config = dict(
    vocab_size=1024,
    hidden_act='geglu',
    norm_place='pre',
    learning_rate=0.0018,
    max_grad_norm=1.0,
    decay_fraction=0.943,
    max_steps=7441,
)
Each number is 200 + 20 x the weight over its row's rms, rounded and kept within 0 to 999. Layers, rows and columns count from 0. The size before them is the row's rms in percent of the matrix's.

# down: layer 2 MLP down (transposed), 512x192, rms 0.0901, rows 455-478, columns 0-95
# gate: layer 2 MLP gate, 512x192, rms 0.0983, rows 456-479, columns 0-95
# up: layer 2 MLP up, 512x192, rms 0.0927, rows 456-479, columns 0-95
down455,102,205,206,196,219,183,194,195,237,228,181,215,179,204,197,181,213,224,209,201,199,186,187,227,205,176,195,208,212,167,206,198,241,182,206,207,221,234,229,200,241,180,187,188,198,204,202,171,211,201,236,198,228,208,214,209,208,211,224,221,197,196,199,185,191,188,176,226,224,226,226,219,208,210,157,212,171,184,189,218,199,193,200,175,204,190,177,224,198,198,184,187,186,184,213,217,238
gate456,102,222,207,219,208,195,193,205,180,184,198,221,239,184,194,168,183,230,190,223,199,204,205,170,188,214,206,168,177,181,208,182,190,177,181,199,190,216,219,170,195,203,198,201,188,201,219,166,144,171,194,202,201,264,188,160,198,206,189,229,191,220,215,196,187,184,196,257,194,220,224,206,229,172,212,208,202,167,187,205,159,164,220,217,162,173,170,199,218,174,211,217,226,217,205,204,202
up456,104,191,212,157,189,166,209,160,196,202,187,188,179,175,209,182,205,238,208,210,204,187,214,215,200,188,242,201,181,185,203,213,200,213,201,236,196,207,225,189,206,164,200,181,207,193,213,158,237,230,215,238,237,239,209,188,184,167,178,223,215,215,199,176,213,158,215,213,180,204,198,240,199,173,187,177,209,184,175,226,202,205,205,191,192,210,194,179,176,212,175,196,230,183,167,214,190
down456,106,210,247,202,224,209,205,207,217,194,182,249,218,204,212,185,190,205,218,204,197,203,205,191,201,230,222,196,181,215,176,177,166,163,196,194,181,172,199,214,180,181,198,204,196,207,219,221,197,195,182,200,230,203,139,155,174,203,217,226,223,198,203,154,122,205,202,231,210,202,207,196,173,188,217,193,225,220,185,206,208,202,161,200,235,205,190,219,217,189,195,190,195,196,214,184,197
gate457,094,200,185,216,166,179,229,229,222,190,248,211,205,191,158,208,234,187,189,199,210,218,189,226,189,240,215,203,228,219,239,208,183,235,195,197,224,214,214,179,208,202,224,232,208,195,192,177,164,242,177,185,180,220,208,223,204,178,218,214,228,227,203,166,199,181,221,211,212,201,181,187,182,242,226,202,189,214,214,186,253,182,185,209,181,193,189,186,187,190,195,166,214,185,196,198,198
up457,096,177,225,215,209,196,201,218,208,233,187,194,215,188,180,174,208,202,209,196,249,191,192,233,219,193,155,224,173,194,225,180,199,182,190,207,224,227,201,209,195,211,196,188,235,198,187,188,231,186,160,159,206,189,159,204,221,226,200,185,166,200,186,213,238,156,190,197,176,204,169,172,160,187,207,210,189,189,227,209,211,212,210,195,210,193,182,199,215,219,178,204,225,212,233,220,258
down457,094,186,209,188,190,194,178,195,186,240,174,195,196,207,172,198,226,181,207,172,221,192,198,223,214,187,219,184,198,210,192,208,212,197,196,209,198,200,138,232,226,201,191,224,194,193,228,195,206,173,187,204,202,217,199,177,218,214,221,237,216,186,181,208,219,187,145,184,174,186,190,197,215,164,210,187,185,197,211,195,222,210,194,202,221,206,204,193,198,192,224,219,198,203,246,191,208
gate458,095,199,227,182,208,196,241,177,163,214,198,201,211,202,167,241,173,213,234,208,213,206,189,235,190,215,188,175,183,179,215,208,192,211,215,202,204,205,166,224,200,196,168,180,196,203,204,192,201,245,193,193,226,243,211,180,191,195,168,177,179,200,217,196,198,210,167,194,221,202,208,199,181,191,161,197,176,222,216,226,198,192,177,209,205,176,192,230,214,202,184,192,215,196,190,197,201
up458,088,189,200,191,162,236,189,174,171,195,236,202,193,229,194,205,234,195,179,182,225,225,205,186,232,176,191,156,200,212,221,188,219,198,171,180,170,194,212,196,180,224,220,217,199,193,212,228,197,203,210,209,205,187,209,182,203,196,184,212,235,219,156,224,200,207,202,196,224,192,190,213,209,207,205,217,200,200,201,179,229,200,219,210,208,202,213,211,233,204,248,196,178,203,205,184,208
down458,092,199,215,217,190,201,170,156,230,205,219,194,195,205,189,212,199,186,201,207,185,160,177,179,209,202,193,184,187,195,198,199,205,201,178,198,192,173,229,200,209,181,197,213,188,179,219,177,219,164,197,191,197,179,162,217,201,180,210,240,178,187,206,170,157,172,178,168,214,177,196,213,196,225,201,157,167,195,152,199,214,197,196,204,196,244,192,208,217,191,187,204,202,208,191,233,187
gate459,101,165,148,175,198,153,179,170,193,224,208,207,220,199,210,153,213,234,208,221,208,191,213,207,230,226,220,178,198,178,231,189,207,200,215,208,179,173,192,167,179,205,189,243,197,177,228,207,181,177,189,189,230,184,187,201,174,200,219,222,228,200,167,195,219,224,174,198,169,202,220,185,201,239,206,189,184,192,187,181,213,224,202,195,195,192,190,214,229,172,196,200,189,202,224,199,202
up459,094,174,212,217,186,199,171,234,225,204,182,185,216,201,197,237,214,154,212,178,202,189,187,195,163,144,248,224,212,187,191,215,220,195,200,166,220,198,200,219,191,193,185,202,191,194,203,184,222,216,193,224,201,214,203,205,225,206,198,197,205,198,193,217,164,188,203,222,218,181,213,240,232,199,181,226,209,182,199,213,186,177,205,187,221,217,192,164,193,208,202,200,201,228,185,252,166
down459,097,197,222,217,196,213,210,250,237,201,194,214,206,185,198,239,211,192,184,230,171,194,196,231,180,141,205,212,213,205,190,192,206,163,196,198,216,204,190,192,194,209,208,188,222,206,179,170,162,218,197,214,198,228,208,185,202,205,190,188,185,186,204,246,172,212,220,197,203,187,198,196,216,167,201,246,193,172,201,206,188,204,189,177,212,192,189,161,205,210,202,186,200,195,167,227,185
gate460,103,187,196,207,221,209,194,200,207,207,198,204,165,201,195,190,198,200,188,201,248,227,193,163,177,218,213,202,151,245,169,201,204,219,195,225,216,193,199,190,174,189,208,241,188,191,215,186,201,220,230,204,197,204,168,179,215,198,164,181,221,192,197,216,217,209,232,224,203,225,215,199,244,218,233,182,213,230,181,198,177,204,184,199,197,172,210,211,194,208,212,200,193,228,212,180,193
up460,100,187,179,184,177,165,202,171,196,175,187,161,196,208,198,214,212,202,200,197,175,202,218,169,186,211,184,198,216,210,248,209,179,205,205,214,177,199,228,235,207,232,198,191,196,193,192,193,183,213,195,230,199,175,203,218,205,223,227,251,219,161,182,234,185,197,245,221,172,178,229,166,197,220,201,210,197,159,187,196,203,171,190,196,187,198,221,210,205,210,196,224,211,239,201,247,222
down460,102,243,172,196,179,195,170,170,206,183,167,152,211,205,218,223,214,194,194,181,169,194,220,197,198,190,206,197,179,176,234,221,190,166,202,206,178,208,235,226,214,237,203,195,164,232,204,211,204,217,212,208,209,196,223,198,179,148,193,223,215,223,179,195,204,201,205,188,197,200,211,172,211,203,243,200,217,179,207,197,211,229,208,231,181,163,217,177,175,224,197,155,223,197,187,206,187
gate461,103,208,165,190,139,209,219,199,203,201,228,188,211,223,183,178,193,209,207,172,226,193,203,178,223,200,187,228,194,195,142,220,165,217,174,193,169,189,143,209,202,168,207,179,216,183,236,195,196,172,208,218,183,192,196,204,193,184,235,192,192,210,203,197,206,205,222,195,224,221,221,217,200,163,189,211,198,191,198,258,219,186,176,231,200,225,178,204,176,161,183,219,210,175,218,162,162
up461,106,189,228,201,164,239,214,168,215,203,188,191,221,187,199,172,212,204,199,206,199,240,232,223,184,165,213,198,197,161,185,195,184,180,192,226,218,215,135,193,194,187,221,179,227,191,199,217,222,186,187,214,195,196,184,213,188,194,201,197,232,255,220,181,188,207,239,197,210,213,203,197,208,169,181,188,216,190,227,222,200,161,207,233,203,202,162,183,184,203,210,236,193,197,169,152,194
down461,103,215,199,163,156,185,211,170,185,205,205,156,200,190,187,211,213,206,193,170,202,184,170,185,219,147,205,236,198,217,202,176,211,218,190,187,176,174,169,198,223,196,186,200,229,205,238,207,191,192,207,200,181,199,234,188,177,183,192,176,207,207,231,189,217,218,214,232,253,214,205,168,195,181,222,214,199,198,171,236,204,185,191,189,173,194,199,188,213,196,206,189,185,193,224,177,205
gate462,094,202,205,224,175,189,185,221,171,179,232,196,201,218,239,200,217,180,188,193,190,231,188,189,183,222,166,180,212,173,214,228,229,202,227,214,209,204,195,177,181,198,181,202,180,181,192,201,212,224,162,192,205,195,182,168,223,192,213,210,230,212,209,217,150,184,202,215,193,187,185,226,216,191,162,181,216,192,207,223,206,203,211,244,193,163,175,217,209,195,203,150,179,225,229,207,181
up462,098,217,176,225,172,193,205,221,197,195,207,195,185,229,261,201,256,211,197,188,196,218,183,193,210,193,211,217,209,233,213,207,174,201,194,210,194,172,220,224,183,206,178,186,157,191,207,252,215,197,186,197,185,194,212,185,176,230,225,198,185,175,186,182,192,200,222,227,202,185,207,174,211,200,204,172,197,222,208,212,189,173,205,194,173,175,196,190,213,183,210,207,193,187,213,197,171
down462,101,197,204,167,182,218,179,213,176,163,195,219,199,195,196,216,143,188,175,203,206,220,207,204,204,198,205,184,191,202,203,211,230,186,204,237,220,191,203,183,212,230,160,181,175,251,190,186,237,168,187,195,157,228,218,226,212,236,209,216,213,186,204,192,224,202,208,185,179,170,155,207,222,224,233,224,222,170,233,178,200,187,235,216,208,200,224,165,205,195,192,230,229,220,199,205,229
gate463,105,141,193,229,185,195,190,180,223,204,200,249,178,230,184,184,182,191,218,191,211,216,187,217,202,235,198,173,207,181,197,215,235,209,191,179,182,192,205,211,199,187,185,158,204,173,208,163,170,193,175,213,206,221,213,169,202,216,215,196,180,196,175,197,209,198,161,173,243,212,189,236,200,197,218,188,178,214,198,219,191,235,209,210,194,177,201,205,206,161,220,209,199,183,176,230,173
up463,099,202,188,191,201,196,206,165,205,187,227,209,232,229,190,220,177,178,196,208,176,209,197,195,188,222,207,168,186,216,233,199,180,237,227,203,213,210,192,212,207,206,179,250,195,207,220,175,211,193,192,176,178,182,215,210,177,156,149,208,165,219,209,198,219,188,183,176,214,250,188,206,165,159,201,191,198,196,165,197,232,192,214,192,182,195,176,166,214,201,202,211,212,198,218,189,166
down463,105,189,199,206,199,200,198,172,179,184,193,198,192,214,186,230,215,197,164,220,217,193,174,192,194,173,204,215,192,212,225,197,227,239,233,241,202,209,179,214,202,212,204,202,189,221,241,202,176,205,181,206,198,181,228,189,184,210,175,222,185,186,235,236,225,203,176,210,205,192,219,219,200,186,204,181,222,171,207,203,188,220,226,183,213,163,213,158,197,200,229,193,191,183,198,197,194
gate464,112,206,182,178,206,177,160,194,178,227,193,208,174,195,186,212,222,212,217,219,196,168,222,249,191,185,178,228,178,197,179,231,210,204,197,200,159,198,219,185,193,191,209,186,190,226,220,201,240,201,204,203,189,186,211,197,209,200,186,204,186,204,219,219,195,208,238,220,158,218,177,183,231,171,185,165,196,202,206,177,219,196,184,203,195,191,187,231,158,218,198,213,193,183,230,229,209
up464,109,226,220,183,199,212,213,189,204,200,217,129,147,190,204,202,210,180,145,196,216,190,197,198,202,227,191,208,229,202,178,242,237,166,151,188,181,165,204,198,219,186,227,208,206,206,192,193,235,182,173,191,176,155,184,194,175,200,201,212,206,219,188,217,199,193,218,188,201,227,177,199,206,224,223,204,181,226,223,187,250,207,210,211,168,216,172,227,247,201,225,236,191,211,213,164,215
down464,107,225,203,217,200,210,179,184,232,164,224,183,215,191,208,197,220,205,175,226,234,197,184,179,233,200,189,181,173,207,178,183,190,224,227,196,199,181,197,213,215,170,215,194,201,205,181,193,192,211,205,219,195,176,198,214,222,203,207,208,198,228,189,226,234,240,219,192,227,210,187,178,206,208,235,200,192,204,213,220,215,204,210,169,228,218,189,241,206,261,211,234,193,196,198,222,229
gate465,103,208,205,213,221,206,219,198,170,206,210,233,225,197,218,174,180,198,222,189,196,195,227,194,225,207,184,169,157,209,215,201,155,220,209,161,229,199,206,189,202,192,218,208,179,230,203,230,184,240,197,214,205,206,187,229,169,189,218,212,222,172,226,184,151,206,197,197,213,182,200,219,226,185,218,208,185,181,216,187,205,202,180,167,186,205,182,178,206,203,205,166,238,194,219,197,216
up465,106,205,186,190,232,193,219,172,192,225,209,207,182,230,156,189,213,218,203,169,162,216,193,205,193,192,261,174,201,212,210,194,168,202,197,191,211,180,187,175,190,212,190,210,171,164,182,194,231,200,186,204,213,212,204,162,223,207,181,192,215,199,162,184,192,173,164,184,242,176,230,190,228,210,222,219,225,184,218,203,192,192,221,184,226,205,203,204,208,192,204,226,185,215,212,171,224
down465,105,218,166,201,165,200,198,168,203,199,184,208,212,179,172,202,184,174,157,232,208,210,215,228,206,170,191,221,189,217,191,204,198,182,224,245,178,200,219,245,205,214,183,197,208,220,210,219,156,180,183,194,193,202,197,214,196,167,184,205,193,224,210,207,193,191,178,195,199,241,228,213,196,207,176,206,238,196,222,203,208,208,234,182,153,205,216,161,206,230,200,164,192,231,193,216,175
gate466,098,193,201,224,228,163,178,196,182,218,204,210,171,179,198,197,196,206,220,187,191,212,204,192,190,192,208,169,246,203,206,236,225,216,154,199,210,196,172,186,175,213,175,226,195,186,193,186,201,228,240,196,220,207,215,161,216,206,178,180,199,212,216,200,204,182,171,176,212,183,176,180,182,245,217,196,188,216,199,205,230,208,188,210,222,194,187,210,220,168,203,195,180,170,214,207,177
up466,098,213,205,185,213,204,209,196,209,228,192,208,223,195,222,201,187,222,203,221,244,204,210,194,193,211,229,157,195,233,216,175,200,176,212,227,186,190,214,198,179,170,196,245,227,199,225,214,182,197,220,176,248,182,220,195,180,192,189,161,194,187,198,207,210,196,182,213,217,184,158,182,228,200,202,192,187,194,191,170,171,175,191,239,200,183,205,176,183,174,175,192,203,216,196,187,235
down466,100,184,208,220,214,248,203,208,186,227,198,218,228,163,179,205,168,205,192,195,172,200,190,202,221,192,187,219,197,218,203,223,179,179,194,223,205,201,184,203,192,231,228,206,211,188,209,185,171,253,221,175,188,186,221,175,214,191,190,186,193,207,214,190,141,182,153,197,214,179,197,183,180,225,200,204,204,203,173,180,194,176,222,202,216,199,196,211,189,189,201,190,226,196,213,197,209
gate467,097,235,229,195,217,181,152,163,201,217,187,161,192,195,188,193,209,207,224,203,227,185,192,194,189,212,234,198,199,195,196,210,183,205,157,202,255,190,221,220,223,206,207,196,179,188,192,217,191,246,196,223,174,187,198,209,198,204,182,199,206,208,196,193,187,166,187,240,212,211,230,215,205,184,243,186,224,197,202,170,186,170,214,201,192,197,165,170,231,166,241,218,198,199,165,185,168
up467,099,200,198,197,200,205,230,204,206,217,193,192,176,169,164,209,179,217,210,220,149,219,200,178,203,202,148,212,224,222,198,190,186,214,182,189,207,185,178,186,205,217,183,222,174,199,228,204,205,183,198,166,187,180,208,188,160,186,222,167,225,161,180,204,173,191,202,214,204,185,215,169,214,198,175,210,207,209,199,184,242,220,157,180,191,197,232,189,173,230,188,252,253,224,205,194,233
down467,101,192,211,233,177,195,167,193,205,176,206,203,203,221,194,209,222,218,218,202,203,196,199,205,171,194,218,230,163,174,184,204,211,226,204,233,243,164,176,195,183,200,214,197,227,219,174,183,202,220,224,185,185,191,193,212,190,219,237,217,230,183,230,176,157,206,228,211,231,194,187,164,185,226,207,220,172,156,202,179,190,185,203,203,178,201,198,188,180,201,224,170,210,223,214,202,201
gate468,098,226,197,217,215,191,206,185,201,209,202,205,172,197,192,178,212,200,182,200,205,258,205,203,211,209,225,187,199,196,202,168,197,190,171,223,208,215,203,191,185,193,210,192,188,205,218,163,177,184,194,193,220,218,200,206,175,222,246,192,220,217,183,187,178,220,230,214,193,170,233,191,214,247,236,197,177,198,208,201,219,191,206,199,179,159,194,223,188,196,204,234,220,203,196,208,208
up468,100,183,193,178,203,181,199,214,185,202,190,159,210,174,183,172,211,215,224,187,221,155,226,161,206,225,169,186,190,186,220,199,221,255,213,201,190,203,222,219,211,206,199,183,202,246,222,233,212,231,209,215,212,184,208,240,201,218,190,219,249,234,235,196,223,178,194,192,188,226,182,203,216,185,157,213,178,192,182,218,180,204,191,145,193,213,179,236,205,196,193,213,215,203,206,217,176
down468,101,186,212,214,230,182,185,201,183,182,203,215,223,203,243,178,179,219,213,202,180,188,179,168,214,254,250,190,197,263,238,184,172,197,209,170,175,179,238,198,222,226,214,193,162,173,185,204,166,221,176,229,217,185,206,220,182,197,188,202,166,166,213,172,212,183,196,241,198,177,182,196,186,183,177,218,206,221,210,183,204,222,210,214,202,205,201,201,235,233,203,224,188,214,220,203,184
gate469,117,227,210,187,234,206,218,183,194,208,192,210,167,188,183,190,192,212,207,199,160,243,191,168,193,231,218,162,221,195,227,172,166,216,166,193,216,193,205,184,173,175,192,205,212,201,210,211,214,171,236,208,218,178,192,217,204,185,182,207,212,214,221,230,186,184,236,189,185,208,182,197,222,204,170,184,185,198,214,206,221,185,165,214,198,200,241,194,235,199,203,211,220,204,252,177,208
up469,114,178,172,235,160,184,203,174,205,191,220,185,239,209,227,232,220,173,209,183,213,176,204,217,182,200,208,206,185,190,227,209,246,185,229,191,195,202,219,202,202,193,232,162,212,201,193,173,225,198,199,178,188,205,191,169,165,210,193,196,204,206,182,170,193,218,235,211,184,191,206,193,229,204,199,175,192,192,203,166,167,209,228,184,214,161,197,194,165,211,176,180,208,212,211,179,199
down469,109,208,185,199,160,169,206,206,232,193,231,210,202,182,208,218,171,195,226,215,171,201,218,197,198,181,198,210,188,173,206,195,175,167,188,218,167,241,215,225,174,211,206,214,208,206,170,164,243,213,176,213,179,181,231,195,206,182,173,182,205,203,224,216,213,215,238,197,217,172,210,210,193,212,213,171,186,221,179,196,215,217,200,176,225,178,191,181,160,164,184,243,186,173,193,186,198
gate470,107,216,184,180,169,196,222,219,189,204,241,209,166,193,219,205,212,162,207,203,214,213,224,204,228,228,196,204,229,195,217,178,213,217,170,189,154,189,191,215,171,228,201,227,201,206,212,200,218,167,175,159,210,226,215,211,195,190,208,194,185,202,193,223,210,229,174,224,189,226,200,183,190,203,180,211,238,188,187,152,190,212,172,200,192,187,182,198,224,176,195,219,194,197,188,176,199
up470,097,207,220,179,188,239,216,208,177,212,179,191,202,191,194,212,258,183,193,220,222,227,227,201,231,207,192,199,235,205,205,193,208,211,168,212,165,225,187,227,204,226,201,189,219,208,214,236,217,178,191,168,184,204,184,232,189,209,193,253,186,203,170,226,233,194,210,248,209,219,180,190,199,197,185,194,197,197,208,208,180,196,208,160,192,191,174,188,218,188,220,196,208,181,203,202,209
down470,098,233,226,202,231,225,194,201,187,179,189,190,166,187,202,212,222,216,207,204,223,210,162,204,236,211,189,150,199,200,206,177,213,171,203,205,221,228,206,254,247,204,184,169,185,192,202,167,221,180,184,196,180,213,182,203,204,166,214,197,198,193,211,225,208,202,201,235,239,218,184,208,210,205,185,183,216,205,218,208,198,206,167,150,220,188,215,162,198,174,203,203,205,197,210,173,203
gate471,103,197,199,190,187,170,205,214,183,214,211,182,176,193,189,187,221,193,188,247,205,207,173,188,164,238,232,211,230,201,233,220,199,187,180,219,179,182,193,197,168,210,205,239,182,215,249,175,154,196,217,219,208,211,219,219,208,208,201,213,207,205,237,203,192,210,203,185,244,194,211,184,165,185,211,185,185,178,191,212,171,217,206,210,181,188,229,220,247,188,166,216,194,163,207,206,229
up471,098,234,195,203,177,244,181,167,215,204,191,203,210,258,181,206,223,198,223,205,206,206,218,198,208,233,183,227,212,194,187,213,224,197,196,205,196,207,205,170,207,191,155,153,221,196,211,197,210,180,215,171,199,201,232,196,198,190,231,208,232,201,168,213,207,183,192,224,144,222,176,233,207,175,194,209,207,212,214,219,222,187,256,247,212,224,214,184,192,171,202,174,226,220,171,238,166
down471,098,196,182,193,192,221,213,192,208,244,189,215,212,192,191,204,243,210,222,180,193,159,187,226,197,205,242,204,208,193,206,216,228,194,235,238,197,212,189,173,197,182,172,221,186,219,161,189,210,219,204,196,191,206,200,179,216,223,224,196,178,194,169,195,207,227,200,192,226,203,184,236,212,211,204,218,173,198,197,185,204,186,274,219,234,209,204,230,249,214,212,217,220,202,178,223,204
gate472,093,171,212,207,170,183,197,214,206,177,191,202,193,210,207,207,186,216,210,207,221,211,171,222,227,195,193,207,202,177,187,212,208,243,201,212,185,175,210,187,221,196,209,164,132,205,205,215,186,214,226,204,177,205,184,211,191,193,204,220,217,197,151,223,185,179,193,219,201,174,192,177,214,248,229,213,219,210,197,235,184,225,184,184,182,212,164,204,201,135,186,180,235,168,182,233,224
up472,094,187,173,226,187,157,184,185,194,187,222,224,176,191,227,241,182,224,162,180,187,203,187,175,193,218,229,181,215,205,205,215,189,238,234,213,191,192,204,185,190,167,208,193,196,213,194,192,193,222,221,206,137,207,172,171,184,221,213,211,198,209,189,194,167,219,195,182,198,192,222,204,191,219,206,178,186,216,175,192,177,210,207,192,203,178,185,208,196,204,166,174,205,210,236,189,178
down472,097,185,224,190,202,211,188,196,189,195,198,216,192,182,200,195,200,197,236,150,213,148,228,206,195,193,211,183,197,193,220,223,157,214,176,227,196,230,187,178,207,181,212,196,208,209,160,231,193,223,229,221,214,185,184,174,217,224,202,168,219,176,211,171,201,187,178,184,199,227,207,211,203,193,239,208,193,231,195,224,199,172,195,190,215,238,167,210,215,189,175,184,233,207,212,191,176
gate473,106,199,188,213,224,213,202,216,190,186,205,258,201,188,227,232,182,244,206,239,224,172,197,219,201,216,219,216,161,221,234,186,184,218,167,148,201,203,218,203,193,207,187,210,205,212,193,179,194,211,202,211,219,212,217,174,202,199,207,195,219,174,189,215,203,218,199,191,178,198,202,201,216,200,212,194,207,197,192,241,150,222,180,214,172,213,212,207,193,193,175,220,194,213,174,188,218
up473,096,229,155,207,190,196,147,216,200,180,227,233,187,202,227,240,212,201,177,188,194,204,198,198,185,189,191,162,187,204,206,205,217,207,181,187,185,180,177,234,203,212,189,192,207,190,196,201,206,197,169,217,228,195,223,180,215,189,205,195,207,186,153,234,212,174,174,169,168,223,181,203,211,173,196,213,219,206,198,211,206,215,166,184,185,207,177,219,196,207,194,186,198,194,201,192,237
down473,097,189,189,222,202,184,202,210,177,184,227,204,203,212,204,248,186,230,174,201,214,186,223,205,183,216,206,198,200,200,237,228,211,164,187,184,196,217,173,204,229,198,190,199,225,178,188,188,198,197,185,217,149,191,198,206,196,162,187,201,206,161,218,178,157,218,167,186,200,209,218,218,176,162,180,221,211,194,237,214,164,230,179,219,208,224,201,180,207,232,209,216,161,204,188,243,216
gate474,105,198,175,212,179,180,226,185,161,213,244,234,210,193,198,174,231,201,205,182,208,179,201,182,185,233,218,201,212,179,219,194,169,197,140,159,180,216,203,209,182,210,202,200,206,195,169,178,197,208,172,209,218,255,200,192,183,191,188,218,221,176,220,174,209,191,214,221,216,207,206,192,197,232,218,183,199,189,206,189,221,223,183,200,190,194,216,193,180,209,213,198,190,196,212,195,221
up474,101,224,204,211,218,200,192,184,226,207,171,187,209,198,219,165,200,180,214,200,179,207,187,220,177,205,232,171,196,215,175,206,210,244,204,254,190,189,170,192,196,223,199,152,196,186,216,197,165,196,207,185,196,200,205,222,230,215,178,173,225,205,186,210,240,204,181,196,160,169,179,183,215,198,214,238,213,212,202,213,177,189,195,176,212,203,178,221,173,235,205,199,181,197,209,213,211
down474,098,188,187,183,180,181,198,151,189,188,172,191,215,215,190,210,193,200,216,197,185,186,193,203,177,196,158,191,176,196,187,216,184,209,188,189,217,246,214,200,146,215,192,200,149,180,192,177,182,207,178,199,206,185,203,199,214,160,206,207,184,179,188,199,189,162,240,222,190,159,184,237,204,210,224,186,208,199,178,209,229,200,170,204,203,229,214,175,160,223,209,171,192,172,199,227,177
gate475,097,188,189,207,208,207,230,230,207,203,198,248,198,172,192,190,182,187,187,150,215,211,178,190,161,214,195,207,203,197,217,232,206,234,211,221,190,183,201,193,217,208,258,177,197,206,183,197,186,205,214,211,175,189,179,226,206,207,233,189,195,178,211,203,233,164,205,178,180,187,207,159,206,207,187,201,222,224,224,158,211,196,183,219,195,214,167,199,214,184,175,211,170,161,190,213,170
up475,093,189,183,181,188,195,184,219,186,226,228,202,217,201,240,205,198,225,192,216,198,242,202,196,199,181,201,175,189,194,214,183,209,207,210,189,200,194,209,205,182,211,214,177,201,200,204,208,197,199,161,205,202,181,177,222,202,198,220,173,201,196,221,180,187,229,210,215,166,201,144,177,212,190,220,199,220,209,201,193,167,205,189,183,175,178,213,204,190,198,214,224,210,216,193,184,196
down475,097,222,237,205,212,215,222,189,198,240,210,201,193,232,209,189,190,211,228,202,189,208,233,210,171,180,218,198,201,208,235,218,206,179,220,163,203,209,208,202,227,191,246,186,175,182,225,220,221,203,170,242,161,214,223,201,208,209,174,199,206,166,200,214,204,201,204,196,213,212,218,175,176,170,162,172,156,220,232,162,195,196,178,222,216,193,195,210,219,206,173,204,154,240,228,205,202
gate476,099,219,184,203,195,198,226,191,174,204,199,181,216,192,180,214,199,178,201,198,226,211,217,204,219,210,195,203,171,179,187,165,190,210,208,224,154,204,219,218,218,200,195,204,199,169,189,184,224,222,197,179,187,198,170,183,204,232,198,228,155,179,219,208,189,194,197,202,167,184,182,247,204,200,168,205,255,193,203,165,193,176,180,173,189,227,179,224,201,216,231,243,212,212,196,232,204
up476,099,242,184,216,169,220,196,172,183,241,198,179,176,179,211,182,189,222,215,213,225,177,198,223,211,244,194,215,205,190,213,188,179,202,213,234,174,195,213,200,210,218,178,218,223,216,195,193,205,202,186,206,197,194,217,222,173,198,224,240,201,222,214,183,185,179,236,234,198,171,191,229,197,191,205,207,186,173,188,178,227,196,254,193,184,175,195,184,193,198,208,219,188,169,214,185,183
down476,101,166,214,210,215,205,246,205,190,166,196,224,210,147,196,206,186,189,183,203,210,190,205,220,209,219,229,184,210,201,175,195,183,217,215,213,215,203,194,243,208,197,170,214,193,204,208,153,196,205,169,211,192,206,200,228,210,220,171,213,213,210,185,195,151,169,168,211,197,201,247,190,194,205,203,195,200,215,222,183,190,194,213,230,208,191,213,173,202,165,175,183,196,223,212,200,197
gate477,112,219,182,187,195,171,216,245,207,187,193,203,201,188,175,226,172,197,177,186,199,213,194,201,193,175,200,191,204,181,172,184,186,208,201,184,190,196,214,224,210,188,197,213,217,199,194,179,194,158,181,171,201,235,210,185,191,179,172,172,178,220,195,202,193,187,180,207,199,177,208,174,200,189,169,194,226,236,213,211,219,194,194,235,194,219,198,184,190,197,206,200,195,188,201,229,161
up477,116,242,232,193,204,183,210,216,201,209,210,204,202,197,201,232,179,203,184,198,188,199,212,217,180,162,173,186,203,188,164,186,209,215,196,201,203,167,215,229,192,165,220,199,212,221,197,161,214,186,205,189,188,222,184,182,219,160,162,164,177,197,214,174,194,195,201,198,223,168,205,176,206,208,183,205,192,230,206,190,196,200,179,222,207,218,205,233,186,195,207,197,157,209,226,179,169
down477,107,200,180,187,202,208,230,200,197,185,201,231,191,204,199,206,165,189,205,217,208,183,209,214,180,173,201,200,234,195,176,178,215,203,209,219,192,202,217,217,250,215,148,182,224,202,202,231,196,204,187,195,211,213,178,188,162,184,213,203,216,217,209,149,198,138,221,197,194,197,177,193,191,180,189,211,202,242,215,203,193,179,207,221,196,217,216,218,208,206,218,205,182,226,216,209,168
gate478,099,164,186,197,199,197,173,204,219,196,233,238,218,157,208,207,177,198,216,179,222,206,197,176,204,184,183,187,172,189,193,214,211,195,222,227,214,236,213,186,197,203,198,232,161,182,208,184,201,213,176,188,190,189,186,199,220,244,213,198,183,192,222,184,191,217,188,190,209,190,220,152,199,190,209,188,222,233,206,229,242,193,202,189,227,217,177,203,197,165,207,225,185,195,206,203,192
up478,097,181,189,209,212,193,206,214,192,197,203,188,212,214,166,198,212,183,190,196,208,160,182,189,207,197,180,207,185,205,175,205,218,216,198,178,197,228,190,222,192,203,213,193,210,197,186,197,160,172,182,182,216,223,201,212,206,220,210,211,130,184,191,224,188,188,214,190,179,188,197,225,194,214,204,268,203,234,181,216,228,183,201,181,179,182,203,206,153,210,204,260,203,218,217,223,229
down478,100,182,192,196,170,158,194,199,201,203,212,210,233,219,197,198,192,193,207,233,207,169,177,199,227,179,174,195,184,207,213,202,210,221,214,215,176,219,250,180,218,227,195,222,166,197,189,217,216,182,201,199,201,194,191,206,218,203,187,190,214,225,184,214,206,204,156,170,178,169,195,209,189,199,218,225,186,185,153,212,228,192,209,198,216,230,198,227,183,199,193,177,219,193,194,204,216
gate479,091,221,235,197,230,173,199,230,198,172,169,198,208,193,192,217,192,209,183,221,204,203,190,169,238,174,193,189,199,196,176,143,224,233,190,181,182,211,226,223,178,205,202,187,196,204,174,193,195,192,195,174,207,243,214,200,227,220,203,188,170,240,226,204,186,190,176,204,214,156,196,186,174,200,218,191,185,234,201,230,221,228,216,198,210,213,175,190,214,181,209,206,187,176,194,204,201
up479,091,242,188,154,225,198,216,192,213,192,158,203,213,206,215,225,194,200,160,222,161,199,241,223,198,191,176,181,179,211,206,188,189,209,193,206,189,219,208,214,182,186,202,199,211,198,185,192,211,206,182,218,173,203,168,183,238,195,184,168,139,213,187,177,188,205,193,239,170,182,168,190,244,181,212,165,201,238,198,184,209,206,202,202,198,199,203,189,203,184,221,182,192,183,204,175,197